config = dict(
    num_hidden_layers=9,
    intermediate_size=512,
    vocab_size=4096,
    tie_word_embeddings=False,
    optimizer='muon_variant',
    lr_mult_o=3.0,
    decay_fraction=0.617,
    dataset='wikipedia_en',
)
Each number is 128 + 32 x the weight over the matrix's rms, rounded and kept within 0 to 255. Layers, rows and columns count from 0. Numbers have three digits each.

# layer 3 MLP up, 512x192, rms 0.478, rows 219-243, columns 0-191
126124105121114157081106141095156130068137115117185146122128134155131146152119160214100115113120139112144106134107151116069078173137078117120136075193140124185136137028122096175148069104135085102156074156144123169100160115176196130064154126066134135044169165110105160151082103153119137134116097043145122103118161149128120099108127089133126188075154117113108121148122143124114148118176089095122101127094124133105125130167151113116093120123123198244124147093148090081114111105075142092107159115151138139148112092095108141143129135127170118203117137063172105184170175162124137183
121135116114086109142078111101104171119127099143089151087094144123129103049135103146078133071139132074089173120138173129114123100129149084103086060134078118077108143135202162109144171064078141119100097108139079126149145121127139145087167158104100142168168135090112145183099131162118189080140097139102113141072146182127059109099109101076136131090171197111166201143135115128105122093063132092113145157157107116080160098140127114106189195134180114167140139129125096127063086105144144162143126112123096135066148137116152184110148167108138138133162157125098058181171094116151128156
082127114150189134148177089130149144104177167123156090089103241079086131112178133119113128157103127125079145111083127099049138126112100079091077159126149080112138159140065101127149126171086105133116137198112094114171164112195107137117076101149127086101101172146147078087204156119137101153081205078093112147126151086116145074097154171132103163124092091106108138082119088099085148128150133154175176101109121156112154135164132179131112157119167134104129120160153131179127160080131095153090128044109107136127103073105118063129157135137152176083069108116125125158110163145155149139
087074135115182128117127152100113093145149091145123108113179100145097119116104080110095136111117087149089122156201113110116102160069064166106155115117160124163099138095134075090111191086190139132107089138120159147150077110119111135097135110196158089143104119140127123138164153150112086175153123151074158075083101112142109117151092112152098120069073160140123132122113110084154127157090119073116166123141171140119131120039171154197154160136127095152158125133153135160131122128102076135086071136068149162112142118046138109139176102135120143156095147087187126088127101141168109136
164071119146146118068110164122112166102088109091184079131143117118113064120106183119132178125142127137145176088111132139104122173118137164137194148112142163121134178122170109152115155172168139157139082136121110098132152160114149161115125168120107134229082139086157152148177160068104143096131076144070097112123163091121171108145145107119101134159150162144165153183206153166140141119067124161181100060138124146143185128137092178131127137142186196155178139099120110152105143135118128162104122126130182201162118191165087089170133136111083096131124065130153128047163116127141155132
060093151136176167152210076139136080130166101096177118119114140084150170090103140144111114170082130119132124112125161116178128159107101124114102080121190162132127092138095134113128132085145127085120113049159105166172132066143161120083200175161144072191146120117148117074101145091158129163126128172151135200159156149145045140140096109134129168160145095012063137130156195120109078131122122113118101140075118165111105183139090138117133122144113153132125156148161168073119145100112106156083109096168053092151080093086105141144142123114131114124127114082127105133110164144138082068
086101133154160116126111111139122156128097118122152098101131157145114172150124148144115110069071158141122130157105101088140170156078087161087121182108145194148061181050107139114103129166115113134162124089152103095141195137080140167150166142130120103164122101169118130125137165125096175113162085080121135206159135136146061162166044140131124108115087150067109108080144179133176143141146154164117078080132079130141125096113104192137163106143163076182118145120093087133151121161148063139135148169116137117149180239175139152102073165108132164126224125156146120023060175089147167108
090147147113103131066089127121109128202101178143159187113119175135188055138097122161153140103146166142221110134154143151160123153149136145116131106100135151128117099123135144092181134108118107102117141198107146111104172089132155104085183150123161098142130118158109142113129160124109144111092121117127171164127058139119137169116087118088138120138118177161109159155134160123100137140092098074132087139140058132167085141098084122089129105170141124209089144104134183110063122103117109130094136092099094098151098144124092126114144110103158088108097142112094165080150143153141160108
131154119160141127143145123157118097035153113111191108106104099161115165130170041103143102145136104171167177105113139141164128157100121157112094118078042107147100103078117159104152056166151132129155151149173118150128156095093140094207180102096142177120127123112100119075128151077122120151100152088076135109157135139070158063118151124177087106113080097192095158141129131112129121170126091105088147087105145099129105197136158144107116106108157190172145134165107241170098159172106162106104156156121208147162095116108098083140116089086154202105111117129138106159136128117145109136
125141156102112131113180166122098183148128148131160116126162108119140100087143100130112109113120110092126103142122154187081130118183109110123089117126126164102145163186106095179132130100155148146132092167114157146115122148177105146170151169104152147190165104203139113129125160109058144119085142098108124139146158127098146152150144099113138121077144120131190085155164125135119114154134127163152112132167139126173118177106132111135086126138149122126093098111155131120158114137088119110143132124114130179121156158098131102135094150167164110177064162080144115160169143193155119104
144134138165083112061100141126141123187163146155161092173152114163101095150117074154109079105160151154186123186137123134171116119066116136097093138136143155163137064143161126182168089119149134095058129141127113122199185150175115134170148172137137094130141122103076183135093081147141123140142215116113152100125112071127151079198092128158096106151200169131105118094128095098211125122181085149151129154130111050176149115141142140123130137133161128131142171117104174139136139111151131108139165160081120213157170107122105120049129171113211130151166128162161086125132150154136103033
134137098133123125138136123076129122127164139162126074167155130110168133101176163129117093190079126156109158100114123146119117062100166131115104156082172115133083171133122179136116116157071138059125078095120140152103126116083156137203146218114130120149115112087133121172100154138169106147173150124135116105121110137144111137175125115141110119105134123054110171215193104150176118111087130157168122084123120189148169154117109122113072081126159048162105124115181125101153082148052174190194083143114086163098201116075146130129103130093138117149128155091195180153157120165112128125
097108183130136136126133149103150168192102139138170139087117060129069167136097114133104145114159151128081149159110104144187121080156093129104135111119147114132117145110170155110145174127154149149106081141077083156165112097184161113154118050096156106117193136116124145087156073100200129197154163092105084123117089090158159124122188108101138136187131148137139173098112084141152157143129112156104184143150089101104169129108130135132140194125138138144128133083170120133137148136185174139133119138179196163071148139092093168150148142078113132084166110121182069140113138165102128159
153122144124178121122100095108107113109176112117096134104157172134151140152145162197123141118104097137148097186127114088119116170106132164124103132088133148143121129095146077060138177101160120147103098101131140147102091116132145119174156073125143105180099140106118117180121106109090185155144198170166149159081137114070131102090124126121099177102106090145157096117140112199142123172073118175156063122194157123136056163112163106117111146167190118170133025091173186123087169076110158164150089115063118185080161165148121077120104177169178100122112140142120167109103114094096208141
176140137111063089123189093101103087106144149073098099110163157185106166128112149134107110139132160147093098087157141141140124118123196148157161193158145137146146117153165094176184167089129153170156239134107120138098132116101154093175103164133089076122122172102143154161119150152124108087110164133139104158113049119135144088117095137078031111145100156071100131104141118160169136095121157150157155177195105202073107162052173135089159134103183200167128179148140058139096155115082155140074110132101136088113138119131111108145153130092120135140145127103103124157145101170139136072
118131121166160108046174151083130099099161129095134115116158091137132097047137120131112142160123152140051103107133107124072053155141120123094094118146134128111147150085179118192113096121084137075097134132126166121068103109203171150100106115095111157086084147182157124141132110146136144088121113137147120140113136124105098090150122101143127138143112129071058101133138110183149180181094127091124111054143119097130133178135141101154103111130143107096064173096073059114120162107070131200120136131075157147137183139158062138094106175086086166158158121165154120093091111093148098122
150109095175147101135162110115183156149105086184154115091151110063135065126095102103118085141127155167168156181137110114148183163129121106087107106189064154154126140137192132093101114147166090112101138172141111077110114093103122112141146097187125117111099088173103125107170120124124125155172136131060145078111155176124051113200097121162112128168133146141157072118106112104115136087119101135134101135136157114136060114106130088114119126066105122175170162098152142149115131122143118113091124088159148139144140061075089102069152112103123196101113117137130120175162106174124126135
112119172130145063138190154176105069187144135087112169176093077073112116122170174119164158093095160162113127171129110116067083065139163118165152100147186121139101109163128166128088148137166108161156130070129179088094054138127114108090138128143090115170182137117135075123156161092186098082164153186052081163191111168191198130114130155095109184107117104170151177070120113126111164133139090168134121152173148095147114111139154152209150123086111112172170147162180172157131158123100168101159155069140078097108117148108082181138148128155117109202169140140112098125150129169167192129
172190112134140138159114137166136169112141038107134157120106131129168171180098113070064097129104096110137109042138043143082127114086122141149085026124163121158126140112090113089162148124146171146132123126170148096140168171129218117135141081150136142155148149149120124152107111158175155165156172083105080096088121106145105092135136173090085200169132129102124151113192126099116109146111162213125157160103183092168146090108218111165115146091130161137116100075088155216128115103143074100137101140128120160148135114156141115099148098152167082123108075153117167104157117148088078133
126087169123184138154154126130104161100124189084151158106164187116110085212171130191113096184209172152079172136157152122123164173145164118144129087110118107132108123109122109112180085083095139115139109113109129097166156156152141090133146114169102117146142152128115114095149116121102096131186135156107034132140122139138160190131104156129184172114160150108145120162149160117171120165143155088156104164146148112084108160125136124161094105168098145139144077138110085080175066152111082097118161116164140105106157176160130173130099162177118139160144052161111131106157180140156135197
146095117097120152188074128106116175139106081116113133129119150113165138185173096138132144129126114058148130135141073097103061115163143132129101113095112134141142120081153162097088096129118124126109094190075117143128137137128081118169107125174113132138110124168155138191118150118129130145140155110130118103084137126125127093094086150080105136128124149119145156113114141132107151136095138118141177122142130155148120159117168165137144156146084114171099151104146115129124114129128123118169094120096118095109123164085107137130112152128127119066143134115137106146129158160116081130
130118185114197085201070173133125073101109075104121136151208132160084165134136147152121128173132142078129166111056152120094161139083150128111139094075084116100106066147099076108168185099132114122190109062069051139104116214107073106140174098104103167125112099140136085076128108106134160124120142072125090080199158108180145147202136162100154083098112119057079134157063101128122139064116169140074124097093137104177165146065142095167093150093157121117159096126097125077168121099141113134115137176148150114122114124122100140181167179066100137172125112168116160125161130090132106178
125101106120137109138121108119169124177165156123127122106171146176101153190097128108168103127121143092165140134120206144138122151096114120137101052104136114097152135133124115166123101175135086144123112119144150103109150141155135099095120183158093128126069188126121153092137103148144180166091118112146128096202138136131094147134139177110179089144143075089118133146125080075130140121149056086130137090163156130155143171176068082071148186127087079161137128127158165144169122162159121079217174086151177149152086087124125128136189092134151187159107096100165179091076135101076114114
084095212088156137139134134147045092161110118115156091140182095163132196147097123167137175124170138088148113102144091109136158116091085099136162093094172134156121118100108182094144124092146190102129106160113128126109116140104130094109109119098112156104139104129128121091132097129141118179154153140172140101087111157048138064080117103086095108073118077078143158134099073093114068062137165118156172137083120128168134124132172197115131102109114092121117051126179148056121123117168107075148162124101134148074126136090109142110160130118168138134119125189151131113114153112134133116
152126079119091095135150146142094160200092090147185166089132139146128047127132116160189068138172148147093109154213154196193137137136102172095185129143119159130102132136201161102096139111038095094130097105184089254135112101141079174148158105167091130138104091112113133136141138154104125138146110149171070127166093156181093121134174102165146084131153141117080106128151141093127119076117141090072141117104172105202156060160091121147152123150150096127101125118172167145134148129079154191168110131155119184110201107091146101132122099132141144106097130181166169142173119081158104112
# layer 3 MLP down (transposed), 512x192, rms 0.268, rows 219-242, columns 0-191
106142128098134084095206136107105153158153132137147111139124130164109117129144115105160178227120131112052145126139094149120119109055159145157125127142104142133199101146107077111096179191132137092116114125121062119178107160114066161145098085164142145194135093120223140109161118172187111148134139169178122116135134090154128130187103141115134082085071130223145137070092106110156158137088179120108124126150129098204140098109146141113122145101077048119158090176153175122106172108133075115151121143130127097090114152120197098168092095092095141151155135152157137123096062154157142061
115079129106151124111141138191146175093169104095136100143171114108175124177068142135188098125110096133169134173071147149149162121112123149141156076154138125134162065098070120165083124133095123110167083088144086149169087088118178139184176125113117135141127105141169136068111108117122150156146169152098173086164152116181119118148141153153169096129146139151171145085081150138160143131151164157074084083130147152156147091162138090095083130142167150168134129150122180187179100087147176160164126156098170148165145110165137130136102094148071143098100123153140081092125174160103123077
099155177046162133169116159120115092165134090130130097129098134074173119096151116144150131072089144200171065129060100068183126152117170098126112127135065102093106137119143119125168143200141071139095143129081165109158086076112190118131126148135142103093109144090140075123149140156158097139107113091114164129127144086195106133130153138159145113112127173085107142058067124118140148130168120091139064126102112102161103136102171122169152079155162118095124118135116066184118179127098148101138106136148131128127099121153205137111121098079100195058144060113129119084178229154155129096
164089117147085144109149134143125097134112131120148109121098117094074104165150109161119110071138179136130169129111173118069134050124125103126135098091071082107093162209104084127133109122163148152183153157110131129164080083109109095133113122110115143093166154179117115145181067123127102153127099116119095134114153099127143125138193175099186129071165117147153175092103101166132129198085150138146096097100101163120156178114117153130146127141150148123121153098145094145188127101111180174112160141168121132139119116141083135137130114093060119114103071089141130090112164081147174101
121149121072151085101128124112076116140170125153153126132091123158109064119180175085211145134161142117120109096100177136106153171146051089105068164120136182091136182130168129172118116151114162141115077080102164180120126076142135098133199139123098111165156165047161141155152134068065126195077107124139091135154126118158126162150123119154091198142136114199119154154098119133141105139105127139115103168191118120160111124113133184144157085082126107184121103132192104111110148071094160103167142132123078123219084126178117127120129099139128115127109122129160158119153121111128108180
185133146103142127117088110184154152092134113137148102134057118142107143142172077083055171124126099137116105141117121157160086096055138146129174152152121181145075177122163162141096141141125099115154109200091127093041102123181100101193094136163125148095089118112124155130121141177104146133157165110115118119078124118175116127139140123101160114108146109120146095148137119113192034118128158153171127123186162113156139175143180101111097123157141143108139132163123157123063147125124088096135098149104139084166119143166139164136130165134129081076171133134130190131112123123151199156
131128088134131113117148093095117180138184089135117159113111055175116098102167112165152170135138149182137121084138210108142124058110132111113092084136160118098162083151123132120074113148089109089117079111134101147121076121151060144114129146098140175123119200105090123132034063107128182150142150182114132154125159116183137139172211089093141165167141106079140189171109167124076091130055135126158158113089094069135158170103071078114081110066092160145156105154121101074154139156102172116120143133105096116119044117088157103107083157138095122118088194138146188126109205122124128146
108199109136105118111082147101080144111159110131050117066132097116172146150132131166162072132143102094154114093150142173129140108144104135121132117110160155155118137134115124075150087118093156127122076097191132106118172181103108167141112113089177118132078131146155146108129150128170111097114151113121142132176080164143142101119108110176131144130207120126084185160078116072168119122114138171092134089138138121132111138111110087174130139140106142125127140108100131084110103121145150076153089203138143101132122103152134117098086168190104109187143108085113079076147121181111103087
160167137118120128126147123076095145166135162110093101165151137120155132147125158121182121109132114137140144085202078139101152107125157130137175114118167138058139121112169116227120164112140145100148083123140146110149072180233153104197117164117122092150101108070156087116145109154124158105122146110136067095127047144184141161123108127054116151122161172089122102183129132131121150169126148164096168175170167101077102115134095169170170096143106144075126128141132106158103176159121124127172064123087138231141116120134059098099136129199127131127136084106178108072154067116168072103
109179123125117099126146160162116113180087143190135132142072098168108080147099144155120125143044100148096118146131118149097150108140173118157148148150117157137148176143137132098134114096136095103136121147053094149156093185156158132103118130135156173139212108199099132140117160089120134131074166176155115084160046141159108151158128139130150162101116111156135163127135106184127173164104133108131199099121148115156101126172133096123129100169140137098147154132055158074112174194130139156115163163137102152152149125125107139103065133122139161098168163091097183095154119133137155172
100132180150102127163127115128129123081134129091114115126135071171029111143155071090077117170140154108090136158156155096121190175100112198141162153130090158130110148177117099149138146142131164122175112144142100187121140072110140099192161186128168139090052131175161111129177086103105120067074143100139091163117113134156144078131199129104140113123129111081169134162132145089087134139069153201171086179118155126069122121150154154130129163141106143168108113149141121151124164129129146189104094137140109009121116138098137100113158184127128105142098159123111167136105097142148130148
131172107194157134207185049133136107133131107178079123111073102089139145078086136119121125198136112071144084124162122122144125250112145138151095118108217136162160108123131131193154149109174082137115118122151145127109090148147156139163139104116142126088095159097085123106107140132131081129109121170147147159137156122103094144075111121123105201150126120140153122093157148137122176135128125142064140134161136111094124051087145138106149153128159180126174131135064108158111107147095121085088145119119161106136147139130156067175098118073159109184150216132123101124170124116177083142
143131126215162179111107151101145092103093087147094083160146095132079131077155127104123118113132137080171146082120153164112119121183163128083135152100151134115132118124139145145136120143148164093144095143098097147174132147118118162175162115126129115143044132084127140158150115126149101126121179124135075166084060096139134130092100135120088169117122143094127146131115103084182066152169126109042149152123093119164147089148115178130148179179133093135179100130170109103113072163178160107143123137132139019151132086103154096089124196103086150139136065071125152077114165118111120154
121167131124195158117081078074152168183109110128097065091119121115182077107149114082106161130143164089112117150128127117134090088198159148127168115099073115117076119128191146082096133159165124092069101154145093113123150029064117120108145179088143128112151149111117142154108121175229080176153124088119156106149139106132144106125147123150115085170158164059159092116144126098060115138127182157137147114189134135148137120159100142132114131096096104094122110147157171109173157111171041101126156150119157124117126176112099135150140209173172133091153092122087115111132161108137114132
101179147108125204081132123103106152149142110166144127104119117139201164066128125118125099159054139090088100122116054132150058197070088160123127128159146128065145214119181144119136165134102097092154063103086117141125092113183114077137139149133099112095177143105159133131132113159127091100120102114127154135118096168155072128154182156158155114110136134114095134106096094149125139122155178115160201141165162138190080102106153132151148178117109103136076114141175106134118106118159127117092153174107110114148121091088115124185141105143080107150153111105131110105150141166107106070
156148102129123144095117131165129145142097145119141137116148072149110069176144126155205175127126126148147103146110149132118116115171150158132161119140161142097155108130154116134132164144139167096151133123142147159131153149132106182131116163170124088184127132223119135138160166141124089137147087116150131116101187103148147161117141150144137180121081179180133163093065137155123103096170199147119156103192131129145119128144122125114097121055187120157164115162113095127221053147110053144163154145156109078139093137125114096165168090131146117141073038046097104154104160176068204123
177141173119093178074077178141084148122120113106134108140153142156146124094107162136097133135155127095113084076142106102124141097071127107117162111080104135124063142210143124086083146175142156146130089149107148161057120041149160079112176124163101135104112118149150098135151098110172108102153109068124135158093172084154108148122137120098139126109143092129174151132130106126125054190098102119170129158120094193129118129109107130139168081108132074110124116129168140094099070158156155082117083129122137124194145165136180141161147170112103092112124137099107108079132149093123115149
172125070129080153075101146143190140089171099121146098171153120139106144128099107127094114136124096069164110082148089145182131187125064161148192137151161210145054134086122109125136111078093125130150085161111082147151167151116112138084151145037097121183100082129097192137070126156126164132086123167148183195122175131057091057175146074125137117190075118157085147134081127105110162162090106181123145105169131117128097114147124155150082132083104080102112131138089149111085154104145182119108113066132112172145128151092123121113116117105165106115105126155064137116103081161100120122
074138114126132134145125087139103106101125111176138140121128171132150179116020112134128115156180109131127107115074108058079142114114097150161141108204079044156120103109085106151085131162095143145119168147150130138155024086101131134087101194150189158109164136130178149128155121074127191192148127190185101142160178143117124088141176098069159103144124124116135063156187087145171145110146133148146128150184100129122113164151136160129179134105181166110169073175113087126141151115130120100142180177128071074127096118173134139184168162151128143126209178113179068126100154177141170110
098186052172127174110131115115139096141185100081090117121096117146160130135125102066138094139075097135107127112154125110189127100106111145144121129140084114164103105147163126138127104099174088122134133161126022128118127032141090082096072161148126125095146170152088170173111151172050111220147107120155184111151154059101197079134140122138079114141108137085085133124102117142104070096097136125139128106134180150175106138184113149130118141121117155160107117106062148130126115136131180193120081118089100103123168079100142147157103108124154118074133110077118130124070114136080112112
183159134100117134134116175159157161151142160114143158093112114109195081122136145108092145060095108123158138199100059105132099151085135130120148126132068140146103146122198150125118131086093126098168125114107127135131127048133097103118109101152097126177130087211134079126085196144123128132166139100140058136134145111107092130120158112098113103094156084141123133067116156183160142084081123138138146156104167119104095119090176074141121105118157106111116140121175131105101077090136112075118132121133137129110121131114133201143108121122178105109104078117138104146091156140091150120
088116100138080093145137100061150098139187128108135121086087071113172094121146155170148124122160130100187135143069152101116112151102151108114094029127172199104123107138129104151100080153149156176117154094088214147195121172139121152107098080118139090123160143081098147136133099141136149095151184176087125151113115196086059131142140101189055120089088109164186085120166138193130091167154151108097135124092097123165139150121142084143151149089090126141110156121071136121131121137105111122110098189152118092137125135139163099077118121128162120128152168111127137148100075189212128143
110177131116151107145116131169060128149137112119165158129118141122125095075123156085121169184160121107209073145165162136119162144143125141167105139110181118192084186226104163138130067137155165137160086124077147108134167059153109086189140099113155136174166161137106146136090111159122148098147120195087098095112109153156193084073115126143158057104115180106117096147123112093108161112083120137131133162190115056132082114190161152175142131152150148121145185100148105166039078105131146123145063089092079149129131159079105171061102153164140098106162094154106146128136141167133123094
122099124153132059116095140136167132133052119121137176124129151100122126157048150160097165157079087132108144141172151093119117080119225109158063090142144161162146116101105149098136155178146147136116157130166165118125114151146155099108169124151104088172007118147170136096142077172153180133132131113171119102120159120083118132128119109118159092177162157102164160111121128170149051139173152139089165107151112095143113110145115040156111156081135130081132109204104110143140133150216125087130154134159110068115160133112126106133116084111122159092123140143134084176081147100141049160
# layer 3 MLP gate, 512x192, rms 0.455, rows 220-243, columns 0-191
127145145115129161145131201136125076135134092128151127123128160158177211113151160111098178194137137180153120172142117146136214143148136117115103154130144128161169107163137134135093062130106165122157127094148110158142107128151117168159125094134179106075121112138153093122133144126132052136098163077142114114176108071127167108117111154125081140088118072143133119100132159133089153142169121146134124163120175081166089117093109067165107101104072123122127106118175127115145166132126122125136137116106117089167063123148149067151147068119154098185130136200171177120112169106149115132
137144132152182158152092121118096073090142077096154132153189129079113067143119148130132177214055145137163146114082210139106154142119144153167082069118068190193099122119117076133154161103129123119155144053188115177144161133155121104144093143090171173201210039133099086140167147151075141184204129134118151174112106038107154158107098103115151189079145177137048149147120166111163137129130112101152096167113133139093146185096117126083139198135106113158119138119107197156168101103143092150132120107091143159138129167147131173127071137128157152116111128160193087168066094124110167135
157076149132099137107148077080064134134117179081079083134173111104165113089146159084065189145131162093144195128114093138109107186141176062129106125126097110091197109146161127119173170108110153133166157092149132103143065120164139105125102145103093126122174117091209088168100084124110075128074149182162108168126154152143112161110130092141117156146106172093117155106174099192113153186122121160142175121212058134102128189103106151090140074116184205083103179145093158160129147141095138116178104167144125119100101048129075137122104153139141077093122096150144134137130145110114152186
131115139113092093096052123108160110164119130178086168129158151144151136083137113107055112141093138159133110201139181125133139065127097054146103165125108133120125081132162149137151156142070118179127087088042138081087125115058148164131100086107113087091169154138122149114090118166101137105141190146133142111144146139147154181127177127138185125121126118186108146137089119142110182198095069197112087174182149138122150138098177092127190154157154107134134111097184125150125173103138143143143106124111144192154098123185125151135159110144051133159141139076119068165038138044158133171
092113119144100064075064138138099138099134085172067201085155142177147128124151179133109142127171152107115131175181128180130178092202197106127136137097090119075126117121145134149178142113131141152148098155108157117125106115041137088155112130090103177095160158126127156146112108178126140151092158046152140107122112103140188144111175116106104087142082113131128116117158058139148198109119107154143157106096111096106116077114137157167173104121169168106089120133118094152185055133086187056174150136053213164118168129123144136128122166123116146157093168090154131136106118146129148089
121126140089099155179085134090151089107074091119124088144116177081136126131174086170189176128148141135116115148132138207147160086134132124112079166075124119123127115103151134143172038137131120123199074109165094113161104067111088139144167119130180136115127114116094086133104160153225053090175119185139161090152159086170093172155119124116125141126136125109116205162162153129122113184144114155109049143095172100154102119064092114089084101177147168129137111093115073095157158112163157139147119102129146158106134175096141152137136099119136106136117129153139124116113083153134090148
091103142064174140067103097155114165115140138145166151112125150150162135131118103094135083074174131143127152132156147181152099114149108118123141138186177121094117112090148146114131154127118143146135135134135117146091134115115129164142122191097101064169133150122111145099130167134162126035150150095113105126108105081103187138105118099083147108114150159109063106088156163156126141136115127156187134117118062157085159151146111146108160164159138162088086083099116131162099120127154142141180143142173157039113151139109157160097094180102112081102075156169157091090066065179086148132
112159191146166157174158088118173096138144107133089170141090155196132097136116109089106108175180142171089156147133102089143117156157076149135123110124148109083150133124134143107112076131117073081134152167142089167202156111160181091090205126113094116082103135209141080117192120137082115175156113102079162166178206105106125106154117132176134139130106129103132105115040164115105096106166071124120091119144123095075104145117094130106077132145167178130148110086063109109077123136127112129132178104154187175104112184137155079161131132160184173090147155132128135152159101150141105181
119064150117137119104130155129140155162100137178114197175144155077145085115119080126172159097152117112115103104165157086136101085093131114131206141123156118134120143121162121099129067119104147170133131083132128114095111116085131127121135124129127086097174104158163165137136167102097103095192177106096140177102166119072098097103148180124108098101131113124106157152134126103143045107155153122116070154087088090209127104141109144127118141126062152108169123125121195128149132107130108194155111146129181060123141133149134153147107116143131118197129086160137138126129144080119178157
164122120090174140116144116065176138077120135172064127110193124117105184088109097106131162105111106172097093086122095151107153117113082093145189099084109117146099130163166088118073157170162128073148101094143110107129096072090080096123176108166107155154108122079129113189145181095120188103101054151135153148150155124167087165154136121088116151111096136072147135121101151161125141113125094097130097118155090151127068146092090129109119137165110088139178146118161076134128074163089168111102108069144107152121105110224152109104148113138137112110110107080096115125126103098113153178
164134134145088120153161165149114123156147134114124107081142096160116176112113171065116161078137191112099160130111109073144134084178114106149135102122151135138148157122086106151102143096121072103107083097094112171129180111171097070075143138133147103130107151138073146171145194104126148132127119165127090137157123129090098033104099138136083208130122150141057106100083127072080097077119087161165151119140125127088207078122062099141111046087148109152083145138080095145141152114181092074180181090090099159107156145166080108151124104213122083136124183161117087130116123201136125120
159114145163100221142120154138140115157156158140163098099120128089102117139101101151116138138092128116104084148124138131167138102142083100129144119091111145164106087121137136132074140090121127164151119148047055143121146134105188113103081109129138119138147126108112163157178125119106171139132107104132094148115092053160191129152134134114135138140162139155116117101102137116098093115162074055083218117086087117126181113202117121114112211125123164185164135124169126085126118174111137121070122082211161128062127119135094122094155117103126121112083161109139088161122143153130094137
170163170165138070141122133151174130115118093162143092173155111146162095132179094158100156102099127125120174076156147130154198130116116099083073034122104135102129164144157134157089129110041107162106131135156074148112149114100162059103078151160110083093103168181114119057113099143190139136132128099121122086125135100140088137178149115119132091138129121135111100154156106134114086132160120093126119137158091115139150179145142148115131153122122177141181169080098119096147121157134109085110117115134089129157171149116174099105155133167118167096173107155171075138039129056086165115
185096116160086133061145124106122103180115091129075077132122138140103145110147139132174108172151137154063097157183156138143082117127096129139116093123154135134123114138151116123132108131119172146143119080103100098085064117105133033144085202119086111154159138114144111171128122142118172080076157114140159160113102149076108105091117153100069121173097068119125127115146139115188129104130108163175128126147084121157164153130156133119169118126171189126074154177189059169123069126105146123114193169102076115160119106109073112150164127144118155143147165113137156117083120164125182083
145115068092129195106116128167134161132100159126142143088085107149119144119121068112126158121098085201135109120169148116092193163117123086133182095068083107127123136133057140131207068149136116129151131106145105124106148115121088139120132139114100150099114122103238143143108083132096054147169175149161129110140128130137103077104096120165106169091136114188130135172173133070081156141114114130100124154155141121070106070115160116130110097127110166134189145135125151099187070173178137173157072104087107093136130098117097119125067175140090127143098089119054143129154138177094066153
085100158106109169142102109096160134154167103094116114177177093142119175128177120068160151147129075073138112157106161166114118126177128134108127132134196169141155118099116104211182111180133149123151123106161119118128150126075078202144126160124097103162113134084177146122149185131148127103130159140135140119102078106143128135071095158126126151099080106123142124099124136130126215096144170177137079177143081127120202128153167157138076111174148092105144093110145113125153143116114158149179154137140135140105103126156140165155142094167112111161169096072153111147097139168094151106
176185063124146187036182095128182071092154136119169122127147057121190085146126137127132134102099141177130121130133102119098096062147084137152154117145103157161096159125146154176019168113092143133106120077111089145101146116107108133082121088137131201049165145142129162111161137139120074153131122139098151194114172089077073055186130145154132150165087134156161127105125099178129154152135148115138097111129113125174106100131137157091096109060114123172153148146110143093082176172135114134046153086110091101115118172125070128114063110096141143085144151065123058113124080088124092151
117112153166134086093162097150110128130075044139116149177080192130152084098142134130105080102136213095063148133142081143081083141070128086108145172154102145131133173079148161115097114134126145133115108157144139167111132070132137112139131110134106098155156254152102098184053138123096131117126148156180151097090099083121111138076163108133132172122126178066041169117075083134159069072111144095164101164149124143126076140096171118128135082089104122116165095107201109153130022118090146155148117120123155179146119171143072117084105097173114137139081182116130139120072095160100158098
105155160160113193120177152075189105105146079146116103122146156122189146120148105078133160114168086189150108175094152112128119155143086081129133092112141074093094104092135122119121131098131093117127135143114101157116161133143146104111117131102093059110172191164114096138129084183136146138071147186144145178165160167158141051164098128102125123161089125125146147082099167153091099102136114106164127125172156119070122135175141175117087084167123107150110141122056175089080157145078141145117118117079121151127186115123130157139129099093145075069167116119073126136090035162104176135
094147118169155102104123113109118157097112104161148102122106096130106139123129164162183121155150137194120140062113157141150180138111151135116098141127162134055122125174114085172162131162172155136127099117180117123131135094107233129127157192070139082141127100094095126095175149168112128165178117136120162104103120132179136151119109145193079177171080134152112141206112095167101116122116098155117079117158103124177141174171131109165113101147074148109162087184130143159105187143149152177100123099141107166136092136134141074120132138126093124137124150133117171133126079121128134139
098122064130109054166165162105119180137159132147179113061173179160091016072151137102129131112107118123129087081165120104150136071086197123155072136109129203136069094044174139188149121129073099088158105115031133101117097119112116129129153138141122165141097095151169155191127111132136092143140176162169080125150143118100077159151073181148082135115178134102158074114120164112145045125136152071157146179086142130126101106127112171170134128084115086136168166132097150173117161082104121104114100156123159141072111095136136086113112121079115124138166143081145152111185130175122123122
191130119182120117141111165116146152088079124138089141139125124097134182122131142135111134145106147072083134144146147137125097126198152086151127159126142149108115195079108127100164189080118047152096141142092132111121131139169116090148090089084191079166148101225142176195117163106119062123101126133159129124168115139140090135120116092122109124128176165111161158139114082133104087081131167179228095129165158100129159126155166176133095091172214110107135134123081150115071167106129157129127054118087051112069141144098102163144131143152142089096134144092155102154083128143185124097
097125160106183113137145142129125118119147082160140146116158104160151130057091209134123115099126129133063130112084153102150147161095082132132139119117127170093141175086101070106129206117171120127109164135098114106093161151155094163142117118145170122083116149126080112159145087172119097111117160132112108165103149151147084165108094167153109174080123102116143055135117161116159091145072136168089002122182151093108111116134134131120111171188186131149139138127159114144122143084108151134126116126086166095136115118137137101171118112079082102113155103145141180159149142132110121093
171103108138112141093130096163213118091104092101119058112165169137103101191096100099089129174163083198113097171107073140150131126124167139103158147106145083191138120138130148188142152090170175106091142117135072113114173143108106109111108116122119136194060161141092126125163150127208088094128121107118128160158159123144146107159103150178059140140121139140174157154076101094093115120157195108201160095119119095089100123144150111096099117085110073170131080051066145118084129162164039093093126143159118144161159135115125085107107062149152145140153160080088062154073119178148098145